{"n_kv_head": 10, "vocab_size": 16678, "norm_place": "pre", "positions": "rope", "qk_norm": true, "parallel_block": false, "init": "uniform", "init_std_o": 0.00668, "init_std_up": 0.0267, "init_std_down": 0.00406, "optimizer": "adamw", "lr_head": 0.0109, "schedule": "wsd", "seq_len": 512}
Each number is 500 + 40 x the weight over its row's rms, rounded and kept within 0 to 999. Layers, rows and columns count from 0. Numbers have three digits each. The size before them is the row's rms in percent of the matrix's.

# layer 3 MLP up, 1728x640, rms 0.0535, rows 832-889, columns 0-79
084:480491419494487404493583499494509496591545481497530478567498451517474526478499519477486499453501583526510482556447553531437514522483569448505544544501526473450471535486516514452567520435432464501522529552530471507443536500508448482530515467
098:515450531465509542517528561484544516536486452458563524525544570486485430520501506531503500518519522438501602456568496476455510534524530456468555500614497531428511464526445495460521489523461476468446547450495481473540531521498494444461393503
097:461551453524495485468549489496506508477496505456435511512435473441482501488465556482485564410488544510493544477525527491473543458475517459536523480495495572473536447450529489478538446526505514469470515548441468484517513485521597517507524484
101:469540486488471529487535560601466544507502496507551460501525539493507493484528537545436474543538443518557540472496484461492508514469505454499562509493498523535496551469480465564412508559450509545543504497480521460521392535517492592533464483
101:490544522532498474552461499497521467500527536511445507509516505505515558505516502504471548533520454483564466499510508519512514521472464511481448448614550467568498473490494518517524515483501463461522523488500531533486457521448485568464450486
099:493549495475510583515460517520446536433478535551450587487472425539471442513515521569545497550473514531577549516539506515507528472436477499499427476523568552507498497560501456519494490462531509508453545534387453462491529507544453510533485433
093:417552450480542488496502498537466484564488509464507458483453509484498521505458530452572516447449469513517497553423523540582470523435532531486482508505548496557538459446472456473490560448366573507498516534557486488541551554561466531502473512
101:572452495501587511456407467492439461485572480513494483526504493552504481497516550507551473477493511480458407572504535428515443502511496503486510490483495457449465542529516518485422462464432481514510495529494558559485501483564520553574448491
099:495468468511522484540493449517485549493524544484480502525511508523492461544493464548514501572507566541570490539532487509457471582438441430496424523461482620474516419549507439512547498469458509514497496507487518478514545502435479536488548507
105:464560495495482518488521474474474508470569508511480483457576505533517489576564481455551484499473457512543523564517551505549490456476504551487465411454528549530419502431414492540446498539541443498368499561489502466465489566477458517536451531
097:500512521510451485480438469523468458493434517499484451534444481422472523564549512477546466452437554580548545468529527468551518401373540443502568539414536496586564510491415478450495435535545466467502519500539444519521494483504560544503554542
100:474506481570512479541604523510512531464563500543504512518455489424482496417540523498528461453464415540483450484518501539465489485500456513480476481581565516539557410448502524584472484552491504486541517518470426455523512510447486477542416501
102:525514447500447463536481479514500530519482512491546486506570554514545437461492453561464495460559535544477480599509423501500527493485468555484516494503474506483493503520557516478443452520432510519447523490558550480445491544473575474462537467
094:508488498466520541458467515528487485525441465493468490480525472519531531484491434465480480410481434438512459528437555545443474485491520608465542499549508544444493473486523518582447461515452501507565448518475495509449472463487482540490471461
100:484530476519514442552483495461534506531512494493448477573570464474520435556514536620452499481488490465420534525513492475492576475486544490524532527477531489540582516459523539552495467473499561514547522525534471524463503512517520488486492518
099:446497456541503462502516493500508539500488525523483508507534499423530492557486509470480557459483491513459486451460542523488511516549482469562510469490503570534477526466506458489477513504523561523514571512462468425552545534519479492520543585
095:508426423505529481604581536467473532579600497527483521490543516488573465521574520555450433543478574562511554485469454478436471520472540479524512553466471550429469490493501469571492485490548487522424574523499458521474481513521483552457459453
096:475452564465483475462480480510486461472494502463476553552537513391478468576511447513520517457505529484537488506454490527453473544528495505466539441492501581386473532537517537460575520477490572438527460520555533477515557518470548536535518467
098:509515541472533502482488502504498452518506463470390560482525470505479549542427459506551399500462493469555548515536408526556439475425426508524522483525559474493492523488556457514517509468408526494550429456459461499516505464519515541501446466
102:466490595453525476468403522516544450523420432440529503502577568489498543475492522459477489503467589569442494517440507570518503463514482451498491539523496532471530508513508484542516535499564534509473523463497484474509506497468518461467493522
100:496480499471481511496513461497476508521489494529563493486520585498478455449548486510505511543511583564551489503450479511537528458380437501518540472510465519505510476524513457489490435546525455539520490485442561558532492515535483509608471507
104:477499540523521549484446517509468493511469538471468501546478408536528466480399438525531547505519451583463487501489438417519490510453483477517513481489422457531577490572521524413481501492455466509443499493523466530511450487527429494601463516
099:458543506466548600456437486422439556444498574548507528525465433511410484500537501542531493570555527501540463470475536469532549528547571524493453546499511517496520517533507515473462477487463475539544488475417516504522482503528468471532547506
099:508496439461510468496487519484491555523530511506552538538462529474482429505506517369475480574540527480470478484511468541492507541442524507506509473476530524502511559518563504509516543435493559506509482491530466436512493533502463510553570546
097:544496486507546444559569480502526540472534518471591523501463537418516518485467548464517494543521498455428468512504469552507481522504512500457493520508458507491581525565552482447542530447505547475452574511480350539542567492509448462531526515
110:464412543469507535517485492497512435508506508469447493490520472546523531555495484537529476515437559512496488512475496517476468486522410451519504457455541518523456474485556453503487498425524405505451481499554483576491496463535580519497474528
102:503533509520499481510473489503545518504506505539475475547542508504485448615464505454471558512432448499500525415489510517446526575441502481509557448465474529531498502467573517470533426531518517512449536478516425386525559568504514492509479433
104:453544477489452470481518539535516532594469454490589532493478582469523489532476506452431502539537491421525483478492559473554456560469477493404527557545506553505534514515501525514521547470503542483510471580491482458462483525452533474474541489
097:496474477464509486552506539466502504541512435574483459495510471515492500493511537543515529464462541451459508424523527537532447452505556471533542491517573505523464497507486465560481578494493499468518496410556494528446497471514599503455473541
104:527456447575483478548563477458478557508525537520594520507459547453519493528574457514496461470510559478516504575458477545480520472461512468513503483460492489551548521524511507585475527520463508559520522470432509472520408459510489493532521554
099:515493464507510469497540477455499552508507517507530451460500458548494483520566516509449466555519485532518501453490444530585570445514593429502522471494494516544576442524485502545460587520514466576569518498466435465560498491543420490482480439
098:542521467526508606495574453448466522418523545650435523537536509567492532544510453567525454464558527431548543613510545531503511497492567501551438469469528452485485494508504555507468504489525462597500468465408495450494452458514533473477491451
100:473493477475488541520499463517483458466456474435465495529580488484493481513474491549485463540517540466443494469437440477505506561512581518549483497497536514439579493445463570511505468482501593533507449438443455406468480443548555509529476541
107:510495467494523517490481481478490500495471556557520509415521513543524501475427488535507452535500520508538476540475459430529523531498498473564392446582543444548522481491508587501471447530451448524491433553524482525474452412508482419418438523
096:472499468511547503493475456470442558432467488533511500523487568536560396513467544496481517547483511497544488482567489463488500401460540444517501460524499497498495537517473500473513533533530463441463490523516500495466531542503501468455460435
102:494493448498498489531481495502491468535512536508458509473560505495440568538458443511483565504471428502510527416490586490456490506480508517544523485491486460557428501509477534387531481501487477473557526491444592481452512553487527567563493427
108:531505534517507488553446500485490477491537553503490513529502474516439445444476500499487500531474400470517487484500507511578513461530553457453483456543549482554531477557517474445443593514466546465539452471538504477512463513560429526472533481
099:513462555500553472421529458494492538501443469532455474531496458600508544483453498512488443494511534484490589509543481526503462465523528513510473589530494468547442524481436492440442491519450519566428507487576525469535518488488477509489499479
098:532507547578512481528498501526508492480446519440612492493434464560528529556521559497500491472462463490583444450466462483509439521506476493468492585522465460515479506544560485488485489539548478476445535489469562472502497468514517492535442541
103:459509480483543548477510529520498495469590541512519521496512514451531516518515487569477545524504570536463432504508477487506482584561529493494512507443481478529545379454444452461505528546482501535543500436454549480456470501524499486487518514
097:491469426510511488540463488457482431564503493544491409524489560537488509573475457546480493560448510515469450489505469455608489480487540551530506440490508529473462575492537593504510528457505422511483460552529513571470471499536481501489568568
094:445543499459516515440510529460483479534530512438477467477522415512506498529446473492507533460549482519478512449477534503509557482528488532563525505503457508446395515584458544432519496468558481562514453463496507587566533544546503417600488456
098:474465486482563556445530586517505536502524467482427454529582496517505477546507528520560619606461490515505508441468501528513498549572496587528499495454534457494466493490435505585511478498519438496486529497530497525432521495460476462540466490
100:504515496475451499564520511468459515521507522486479506445511510587506530560470464454530554539427569500551504447501519539505524520435448484402538504480492567509534469461534545514480575520509540540530463523548491501579486521517589457490530524
101:480522522478456453450473563556549513547474504449538539462515457579543460441585462414552548563467509450510523455541502468467527415483436470577429540573515509517435523524496499496484592603538486453523471423460555459484519555467459497496576551
103:501476488513465473530538546528480475534484535513561396458534508521457529476524495540466479414557435550448487518510507481517517486468516554462570505481479489471571446527519503560491483516424506442474530505546563463514563550499456515481519491
094:477550525506513511512490523533488504552538518474447486445540493444543505456499394529438459512435422537487523471491427496536541503487424506437566498515471484517529485554504516457525591554531498446456476413522540529445466531463505497448506449
103:515487511544527535510474449482481530449498547535568517447491484556470499533562480483496416544528477478533572530480522519478563448531508487517460571510493527478466460501550470446546489505542488530433516476447461500529452465420440492536466495
100:488541465488455536488473538492469555505520531473488467490583486454501485518505516551553515481481478470520524489516476576522537525506503438508531523512458493481533548496508454482480457498526492521545566428466522488542536512501524495520513488
098:562487484479494488510500506483460482498509541530541448420560479486560552516514424485429457440451498549495509419515416490482495536482567475535544476530539574586635438529531529619473418532503508513529509490494434527606499434517574471449522423
101:480504436549501487541484498479490506484513548493504490523509523501487477462478510540465491454453467529459581496602476436427506526549493480516481405450530532487440496524427494496513541568573541481492521533513540493549398580536544458549520512
094:504533540505552460441484487513491520493465530503492468510548533479507488538585521541544461544534538446553549491546540502560475404530594551582489526508521495485474500493522542494539577484575569516450566513513592484482492452482482445472478502
098:503513497491547490485431535487537531496505501497529533431455486543503478474516467427442518534402569526482492556503547452571495513465417483411454510541490487536493485509440485543454491436490514509533452517471549494511447506499482471527429552
092:524522539447523478491477501537520490515499431507426584516517498492502560508518459460496480463504475435483541513482495463534571483487483470452451542483555520462513494532499489470490522447579456500447514496423402486510437387535472449487551484
099:534477570534516503458461479512514449533463496408446463513480486595510470560533463433527509545579500483436475523516500499502541579546489462515449546422484489522536508546546543438503514491545502479451544529576491435548452503547460499482520542
104:485488434562537478537511444467477548474593550481545556477606574520494518592530507511528537428482498457437545452524529549549467485479536516480489444470480464493496501463561569475554458523430574492523499520481487507458454594494456536517492478
105:487508524549487487443491515509497437577524475567508570537420496498472514500413535492437543500420546533523506427440541507524478529458505536559480518562524525516529569508575585469503483517491505516600485467517527488523540518443482496465532468
108:453482501421485539544480497519502558469497496542494497542537490520485440509534471504473419473526504438539533482483578467517511543532523557505433479506513483459441557466549480502502545467504512515502485479483505444478458496511460488487480509
# layer 3 MLP down (transposed), 1728x640, rms 0.0507, rows 832-889, columns 0-79
087:529500523601470547448468483517461489474512463526515494537444458496499510441559581533514547478504491523453536560520473501530536534560502557427539521534495514514544509548546459529514544493484506517508542492528529541537502454583405546526492534
099:535491489490498538468537517463544503485513495526503530577476476575469544433477472463590507419452520437493547531450474427437485500480565453487549404479532468516493509549521517464527539503540541502482433521531495504381565521455440497485426457
099:484464498498458526557500521502493487572516476536533523531516535464532521461534432418498503504560507580479513577575553511545510483513512542492479473496547482533460513516491523518524518449497489497424509483537527536405464504493528471460512522
101:476542550505535524480488510479466489473456486472509513525447429555560497473532495429495542497502540515554503491474460536538371502449495466498489530526479479511521596526491505492493465442521415456492524484470466548516534453484511448494538521
100:516531507477517498485499541427460471527505529497462528489565448481557521534466498466508477474554514528511509480555486584507541393492489483496451484512506415535497544528487460448489414498504492460564526479445487475500491574509447482507592456
091:579468541429406522428428461690451571540536486529516553505523491518429544476559563513492475542477593406558474546474516577500576489454501423513520464482548553475511455492518490505486477506480490452499457485519491514499508545518526546534511525
094:522470538487405483422475523486528526521505459458466518450592487474476475487522579515541462470481446489488521440542515545501429497538432432505408475559504520590530573472510480416468511522438447498456510515422502505541472515560475513523591505
098:511440530507579513470386389549473503461518457427538509548470474462520482536509521486477402489465427477513483506537467481488474589477484534511559479496464511479433526474475489463490482479425438472552508497533541526510585498526503589505592500
097:522505550439426418501578524479546541515525463440481480508490462472535506525525512536528532544435466515449520508534519545533498540543525516520529544537439524506482564478609481452484443485474473375524538496518515538510424477505528510470449518
099:554489460493507470549554428465461581536505517486489487594513570530505481545455480530535535515472494514511567473507454467521619456394455502510499506478433540532403470474484519444473528486493478451501506477518456490485469507541462527512494551
092:537482490496458493508476461546440490533529514422487510471527498519517527548549491554513505460487590555513504482528464524556558613510529558516499512512458459584521419516500467486465448467425471545504452477508464537475460526530516510549539502
102:487547550564524512462462518517496451500467512467444489536501536507442543474486530504464488489462493532479486444431451486476424582488510487504509482516542473513532431544443478492470425455534472369482501533530470408555539466451501466540441497
102:502490497486478510491534507511539509474479489510453467436554510456478478562472533469541465495454486501499529469473557439533530514533508475502419506534511502508475513535510424472475517467492545529555543511559543513492518477439541512513490449
094:469482515437520509528454523529525476506468475419509510468495522486508474526484445547504490469548508455515501434436494489531491468429568504455469542475566535573443460564481624502493505459497544482507524517463557510510510471482474484523489510
101:474436500532504548495549482453486505460496516446481480554468437449515504521484398442467443508469497491481541496485517473519462441434401507507479518544554558562548525461491453451553482444455394539431489468498495481513516561465538520499492517
101:486559516535521485510470539509558494512462520505464477513526523474494510488480469432522470526517474507466494477436562470556531511536467466428497539468492441450544472459551485519454531406459558434515476449496467465504463510514525517516462479
096:517469520534532500434502486538536470510519429495433544543523502470513540462546535489492583491463466543471512439421488408469467540410480528475464440506455555539522448463521492485448452512476412486513456541527491454501498501486575542551579464
094:505500475423431459484586569430475455533591576499575597517474527478523446429518450485485525546505601507463517461567486512537556517485506530467515491558500490531483506493539437455512531543539449531495494540499495482451466484590454521451511529
092:441464470418473472538537504508560479510490466485503564475465465535492494439536468429527535551494488519549525474485462483496471471490551515533521545507527411523558527424481549518535527456525500503503433505468503531481440444507536508508402455
102:458442545460512509460522536507583477525513447504524492523493564518518522494520459460561486528537516505517528518436501527516505519489478456477403526465610605554446501481520548482470551465526489495388412540454514481414548526413494506410522564
102:424426478589465454476506479437493484472497534494442554515606460522514555526485453431472450497511428505557432528494507563393509454454466524466468568500458446485467542491478448508531485578470494432493535547503455468466473510452480509502507518
096:496451510535463537566495385544468499448522517462514542601470516506472552522551444480499477485528531555558523497497484516492570491523475543545526487504455574483490528517484481465563423532510508486514505479512523485518459487510504519473524560
109:497514495485502474514492538532465494511476516478520540465578542457521529478421489494488544454464543539500495498425448509401398513496443522459553488584524465482466479489402471466481491510525528557441462533474558502460489497555512534522477480
098:530438510481558518464498398512453535488488519531478549471566484485474430501492488431474484549473492470530455541465415502475520494492462492551543509464565449490476471486537441502521493519478480532483567514479586505460526471482487529549454467
101:493491464452483514507461554506491513512469503472476446468576517577457437552570425532513583547604499462497469554440521480510557437475519477482591461539491591444493470518486544537472499531473529555580519525460552485462458563412540490434503450
112:543457495499502463495526454475478515487486499574539567538422504482466497403427572489438498444529430507496567432477492448541505497455494532456517542560507471450480488448457453523452472594504546506455497509472490478473484506423496437479548526
103:515516541545426528464497522519532454513492464490446507528445450543511496538492511391489462600502446506473558376520500524530533487572484441521532462550449479476464528547485544525550488511503457562500542512494464494489477464454476508540443526
102:526477529481542507466502515484503424490506534521547520474499518537564488464458509498345440525488394487498485505520456490523487543563432568479485527499502475498443504490525461469532511550527571502496479501514546477455465494440501430441459518
099:485493555504569518484502453503535457525458532416541517578430447512559488458499530485492472510438495495564518530509471545483484481528455470511476472496500462472480420494536479521562474459468514534518422499485590533533515572465534505556562577
104:461522498512514509522511457513513503480473543391541472459517550487497488496473505491455478476607510492526523564516542547524572476471418480504506527474483429483443487408455585544502495500474496495565510463458499549512489387518573482454533580
098:482514470430468477491454540567591512490539450508523414517480477432496473540522545496536439538460532484428482527492500511515486529474517502506501493568457470498529500551573469495505539536512467534553454464516478486537540519559556602476497478
098:498439502536457510450441441474524511446504460520535439531486458494479509524514474505481511565490517524449497526515474487485406473534495574550605460442489550532548496480503443475555520498489617474448496539555532515464507502510559488502499491
098:555445450549436524442557496476503528517541480523514438461437473491499609506513528448457478472438407494495471498556490500517464514539532517436488496503506457512557554478542524441537506450463591452408531442562475483501504516546452468461514532
108:549551513533512472525501567552547498544513509515479481455457573540528512468532478476491506488464494514524490520415437445512424473521507521514474524469544513454539513518413565482455499455569483439518462474486513468525553478510494503501513485
099:528480479424550546538468463488488570478472497469505498507550477523517564574538457494479501542511483554503508532519565502453622502507556533500501532525478502554448532492489481483482462484532498549528493540465538542448475487491486508452534436
101:612541513483458477544455517558481555562493489524504541524542495500479524482485528585488526467504376516577454482453540497492510480464542458490447476503548492476452455479507528382584502495497553515529458491514505413486521580486526549484507485
108:547479460508492538486533501483488457473555443492497449550476492538482466448537444546479465493542461514478534518531550517477430547475493524447489454491467416450469477533499492458435529562565501458559485518489452460500508523526463542438499450
098:472560470520480521487480515530530466536490441517481444558418511494494501481535466513440491497441534520513415500450411598563467538506563454474534527542437504514521540544474589496567506406438498499464551535517542470564533430478505453449514455
100:497550538504529469510603499498508512559536539502529460531478547440548509509459521500482496471468532513520555501456579564467519456523533537527501486518560440644514447455518430474446515537485528504515484505487457507479489492490438456535493539
102:528545549454529448512501506529489527564473445496537518497555523445502495415465492486507487471498579465531482519589516462542464597571543498484446470507555478555484383519489519520476502475491479485523512528542519475513489432507495563490503499
101:486509510492516497500465460513505540479478473479466565478524494500518503463586515644497488433464443435495531462457441553457472482462523484497489538472441524466477521480531533426498457459485481527573540477459492550486555477528526498497489537
095:561528460545470479558507502525566472501507433558482562550504452536519579491562500522540529440491497452523450529456405468520455444471593477520547544466554485442518492487479467429509524459480497501529508488592522462501477487576561512505539577
097:506514444469462478549558587432518531538500535569543494515493481476466492458510533496470497457491505515530483580451566451563537541524440511485469488530498474449522462565522476484432469433487453536518476494490500446556488416512527408450541501
101:502514466510507506470508496477475527488480509532578566504463438526502525495500466563467562471470548569534456483493513494529533511434507529506482551439498512507436527583524534526500537528460565505498474546514478448502542490655483458462515554
098:454478485447489579575556491444448575523506530523483511549490456493600487516541502513533502482459449437548490493579567537539463587454500523565437520525527497467440496632527433464492559521509522508479512539476519510506438535522479548470482542
100:525484540533495504543465444496476460477487521464418428573506536516443515535468468454450464494472405465526464499505474527528470531451495476573481530513390456521479434521404475548507445496497470445537502519461536603449470575531498538508441443
093:513499468539523517502470579531474487539598470470480458482470578502500462530482526538517486493482479450508443461434441535507598530518508530406470548452546529496522468497495520529594594501519455460507504513494569474422541488383435339509517468
099:471460529492521554544546476475489478472453458467397528476504504502506557495510526545536516475454510575513405492534499522547544595521522597578516469461453454551479516520474433546579519516443466488445483472537518407543498504465577539459485483
096:543550541533481469521502456473489515480591458491539509574565511495505457511496479510488486471492476473524509444534509489504470472525507472456516506458545494546517509544521465529557485562388436447490534452498494482476440476517556503469480466
101:478455441516540496514507496501490460500438521521582640551517516519477504531448589465450412486523517508468480519508506545515460490503544482468533475509453468447478508502566547503502572552543489600525480527505416412496461500566554421538464445
103:471541503508489460451560513469443509478517497524407430518512521425511452496532520477536518449552472482532535537500438534457476525512538399467474531540505495535478560466470557457523531514484507559499565503467387465475503471534466471532545537
095:564492489462524471474556469541506511495516535525524463471437513407442451502491441564456480462445439455506523484468443495554418469526447514555451503441468554454477551521491563528517543523499450528500511493520467464481518514526460498495455538
101:474536552476509573523536527564508502500502454535434532551482508561563529445536458504441511439495454560439495504490555441545444462606540520482468541524465477489429509538500538509451486507518472463549451547493500526497481493480504541517504461
096:467483473502449517464516510470531484444472464534553473493418506473513504524475512520502501569487479468480441497456535569440516484530436519521507435523470467471461497528595466528574539540474541532548499475590447519532525515525457470502489483
099:480533504580498494456495448511501527468426487547517545571497465519540502502484525496493479496519597554493478461482459493523451545469502467479503476502471550479530490457522521454538445525519505500510461521455500413507523480470543495473580480
101:489595530446517429510420592507453497582435562453461489535471483491565430593453560501527528538469519532543594498528458498577505500511491508522487455464574515578434486563562530438523471500471468473499461518446490591476515480501398493431526504
106:479548512501460527473516475533514489437471460494526536527423523428524502475483513585493480487491596509490565531490513521522549508499491477546449401486552541507489547442505494510451489586493532466528488449536499492497497531464499510453525529
107:516523532440512522474504502529467532513517513543496483508507487473497486459538479515489482467533543509462556477507421525500544528491517519534462443399558469503548512472521539511527522487526467441513540482459473533494516456545441454604446511
# layer 3 MLP gate, 1728x640, rms 0.051, rows 833-889, columns 0-79
097:566576471526527483505579568500507519554508501493531406438443491518522469520551452495418602506471460549529494475468517569527517454545513570446524456518484478514440506566427543506487450513546482507455504551568527463502514435539483580522479437
098:512486483521529465534515516519516531440541522507531480437447509464503517525482472487501493557529558556449493514485488503505528582514466498511539498526411497433468500572431481496502488523520534480524511489506447477483519459527406523532470522
099:517550485547457461519515593551530512545443465516537452568529524493383545436542512492460458536438513490436515520536411564513467536453542515496531503540482542511544486569538525525563518457467436472482503487533535571492479383517518464498560528
102:487462501497498482530480508537555485511499477508497523499529542511541506454489466570475548573496418530502470548485464494507496477493497498497528418565564494527503524508521505536491515483459474486502470495465443465518500443523446556474413409
097:540421532505413435543594537475579483498509463473525462497442483509523545402483559435522615472493530500519483509412478530485490454533517496537542442566468567484488524468504502484453467524442536498409467538580485511487553553483545524481499518
099:585480467606503481568485504495534527493577546520528604539505492506498608462442510549504547460546531485545485489492475505493506484469514497519493563560549468526494528439532478528521534492479454457531507517490573466479481472505488512469424590
096:492556502515425488476473497549540540542467512520471479487522503501485452473446475465522468438534480444498482461494491507584504533503501488464540538539412466569490463489508502539525584556410527505557448465536495507392539542507508494444475504
098:500522500484481532521538569502509485496512480468466476562526486551535508504474516443555590539479472431506549484487489480552501472499491494424490461508418559526492559475542553540494487540481481434466550599478510515479474524479540501500444563
102:519536554577492409526588554536509532551567503488522573559513464468518498455507557547481583490489493526507525499463471503534518398525487527512476474519467464529568504475562568476541464533461494424483507481561580468546513535464416457550518500
098:539524507514480521522499488533587479471464481454449472516428492522517496443423525461537500466573512498516522550531489450497521456498480505492517531518513437506490540525583579490505514497514514502459461517534424509484553448504492512531364481
100:567564421545508498528526505546526478479519528459529439480426532487485565454441528485453534438555545536492483470459522485474495520511506497495462518518402496514541477470503483455481502496591449513580414446438508501490452504485497487470486454
101:507478502465430428443509567522526503579513460475567522555482460562533505481464463475515471497495444446481447517464494529536527493530547519505512501595505455553503536509493522491466516481427554510575484486497414514525514540516454458422488472
094:489491443494425517546531497501510521540469548548558548471530535466449515517495532490427450435477450505510485465435531554482537518513547538489518530548427595479533526544546504513509457574520453532452517524515436427525453562504553521469467595
099:543433435498492508535529515486560440512538576589539531442553508492390499469438572536506481523525501447472524491465465534548541424475546461549490501500528554506519440461516535500551520487478468516532440475467506481502499557503437454447442511
101:512527488552485452506504508507520505517489484511465493537560500489511504470470480553437470496540535457542488605441480518487496457457601511450528479496573522559531532596594513447523510542537509457522506557485446523495494476450444421467539500
097:499457436491519518545557470494498501498519499505510475447546487497526454458437440370499436550504545442500542466580529501525489511446473479437512604487505491512492421487491490488551548546495477580510504469488559547393473487532486493463498533
093:501519428518529499539551596536490476573560474528517487505503546482477553433516488518488520532433457489507499475469540529513512528529486559502429545426511524580485473434492442542556519516505521476498487455426500493469443552550438480484483516
098:527515433513482516570507452505495499454514589545564481416547528432495401484581503523489547508510486465434442434439545536492545510561480476512434496544483524501514389457503501486484537577535486486469435499463502474427491556441509510477469544
100:485462486515524482535566524510509546514484474495446522476496440502561525495527501482527539482506549499543480507458470522417560555506540521486448493484570461523497534454431493480499457569557498484443551478457515556511483556494490510531522476
102:497468460536484458527568515505498522488574489566570472524486500460489395476538522450435484484522494560507505448546491498470537533481446452554481552561494554547469496539534492551538450508542529511495476448472496518431531510454363527501454470
102:535499476521480452512473530491533500537427473576536515419483536502542484487444482488497496449483438465530502527483499463520497504457460506424515456498453523512499469529484429600527545445513441495505514497491503538545532424462503453442457562
119:529509471531449473524488486534525497470453490472517488510534490503522491452445491506447558451477561515477476539449387524429471508537432547535499489570485482530413519512485447547498495501523468489421472502452554552482498496476499576518510484
099:483472488483463466535501494556520493484448493503577494428467555432502540480444443573537481478522460531490506458477529463511499534533504562469520498577526426448530489490445586466597478532525470544586435490505555507502458485537513503473435476
104:462541488483539506521570551473508484530504470469407486515544446549464429474528489437475536566498512467548502517449485496497524520531541539534536515503461488504485458498476465554563511535502463491574524484475505479487514555505484454502475439
109:474472549489452539466483561525500460509490482453461515462511437552537468511471476459487476484429505448540480515500437559490542417532550471550501496482507551556544490519589528514478593465464460474502585437498485535534552496524494500540470431
101:519495558563493473492477555527543482505477477511534520498473525498560414521413616435490445554509519405484524488517433577556533453484482498506501503499423462542532456540475439447560540498512489499438555472479536422485489484494536498510543481
100:507479446505433463522534480519554564510471514540552515479419530597512475543483468551504458522512531474473508530485461510416506468496530548523574496517448538475482512515571540489462508474458505528505491459497551518460507472465472492461526474
099:466521458518523498509619557494496524563502491509508487552480390489585525448453526520457524471562520575505493535525499504452578449545507541489571434517474555470509484519473557474443520499538532518491523498537545451524505495444491548517387480
103:504472470611491485439580460534528511479515536514563537529448513567436492475573483549569508549526508454509481510428504497545511503513500518534495435497447487537529493557537505532511447589496452451540525491560511481502491535426463476535467521
095:545480523523456480559497511486518494486510512398538455513512445616527509447511524503498545508502511448495542552476450443502515481564541534571503427489516501491493506444443535576451489474463542515497494538499489524537518483519478475537504490
102:521484524507497418517527428533545433440553537483501437469455561438519501503432458478459492574505465574469520463540508467470459567457538515481603555440453466548498465471462514512518549524485523470452529533503608462509576553449474517548440488
097:451540545532509498460490469526526484462536457482553456495448508489522442440463536493410435514512485445436489515548427546524515535511523499544529448564538472513542519537505494542483557494490530514503488531471426478439445466471466444467547538
106:501522457532485462476506495594519466534522513464542516509521455549438527499471525552545530500474497513558534586455458470537449493536474542533453398450453410483496468477563476471507459512494505539555498483479481409483438481477553577546520474
100:510540466476456446526515516525578492518471468535531522436505542482504517435491516539424530485470585455558470475454520548496466490502445519553459435496472509447545524442501468527477506488517546453522469497530485506490516499398473473501507530
103:554432506527468510569554491475509570485508541515461463491478479541452452438478563506528523525507510473544496493437471475537584510504526503475475524525498545470465493461458540535501516507510548549515543490551437434581487527475503487442556486
107:495547439536488473538491553512530474509498513499536512482528557414469518484443476571537494471548487495457498463476500567485552516452543587470455515486494443587531471535486501449507533498545452558515489492480535447494537413508462481548455517
099:514520460537438504456492491544495520494552499493530508560482504500419533481454522552474520564465479485490501549553470494457524546491467475510545522538484554477506484501494571523512528498487476472533537509479488592532489547496465507507482524
099:517492473482442525491504532508551472446515504522519562453511477539400535536425440555443486515451535524487501467523499505520522480543505469505504443541507483505476468542484514504518455565464571565448515548566578475496468439442544435442434494
097:522544465579484509518468468513480450475465547506460446472490429554508524527530537511554554543483475502489562505491465561500513467543494481567499503470453491527497479449541507456489490502536459486440568513556498450532546503492479486484541573
098:501480473568508445457554476460493522481543514564539462503507600401499470498559566492461484481518520483554445487520498499523516523501558538467525442481557477539490556443516505548558491570573441513442483447494485476491487544471476476494519463
096:538521529529498469627464529540524491479522498511551558514485555484480486465553438516470485513466534503510530517441441487447476539501579478476500546476468491467503409488549458526502507627481501526518510494488483456519465403485508490470511444
100:548509507564379462475477481570558491501487570498536490542473560490533462443486485567481452453542581476492462527481492469489505546486537479536504518499523496568549523505535550516486442492454603550499492528515531470461441558513502505523426513
101:500479455563507404498528484486528546441518506465528541523490474456528488546499508451462532578431468489509520491538447502529556458529533494494485497549479562532402478487532517467479572474474484517452520496469484491525548539467443455562551530
095:538545465522518447461503581557572464522511514492501479476518495488469497371491555440511539557406515475571521500461514491535513537485542475492478543528521562527508502488527519586510520493505493432509514460429527482572494459485430418552489417
099:493445421488459502551563568543503498527524542552466526449479528494501508475477479563467526422510481524525456537590532492484530531487513455457508470497536498512576450451555470577445508509471499432485515543490490403475490493494432542509489445
095:510481500479477487505540587485500562543517449501485447515518505497504478495458541483510477493464539533482503489490478505518543506579517546529507516546463535495474461568446510539495522475528493490576466511551480512471470518460459462516511539
101:485539502447477517542523496509544519490500513462474515510574543455522457514443534542483572472478489463506541531512494574517506484501462515493532457531473436418483532537501539517488504533417480494536463549501600426448548536531520495470503465
098:435580541518461474464525464561509528543425513478492545546459539460478507431497508476507479459498506484561564525439530519500532473502497536437448520499554492514476488496512531477531546506450549537455453493529523475501523488464426499463445538
097:535515523539521452545534487487531547486470500484516499514533527498503535511542537521531549505451397556480500476444428503476499465436557485458505521509513489501469441545577468488536512474547544557458459594615471471456483565433477453482503438
102:550573450547450483495508492505488533493423528499457556464479485507525413489421453445496496482463467464457438526481495524507533492529518519522452464480523495515494514545547424470502456465522518455516533498485486479527543381518435469509518510
095:509494492495477538509541484493503510471427480545492589485540520463447504489492508535481508445458490500563434545482480546441541487553469441516596488485479570495510509503526506497511544451571521511500520516527469521451480476498468496486537474
104:488550459517512438503539506527544501575467493525510557562516572460564436516459551513509449495494526463530559401607477473558498475506502616538447444594455412532574489494478562498530532517541464482426422429452562483480503468497477540483451484
098:542431498515508500474459480470469525460450551486535583520474504520502541470464512459514551475460545516538482582470447495509542517514459474593494443531492459527454455424456480487466483527475492532497512529511519568518511466495427511569462470
099:516531515507490491496494463550502455512562499452474480466529494541507449504529482571465483521446497523463492474534515504433547468489542544470548505402519487480441462435580523469551516581472477611569563485590489505492584495459523481526478445
100:500506436530484463608564447503520545512567513542479481532468525594468477525558472480543485501530506413548550548469528502544532527491531511483453492482487521470493457505542555452491543519481512576509531524541490504510519469484481477432518481
106:527524475456463506533527482548523530499489479471532546460504495490503538464460500415504479549562507437485482488549494543423532527475487531450494460451459435474526433489520469523526514481482509533493499428474506531491514470490522523537499476
102:515498485530536422488498496498511541500498566510529567448520563532552578527549580469524512539446494473554463481529452489499504445489522539414531488518458453537449488523491508599539573548462473499554477613542496512554527521494496481461492481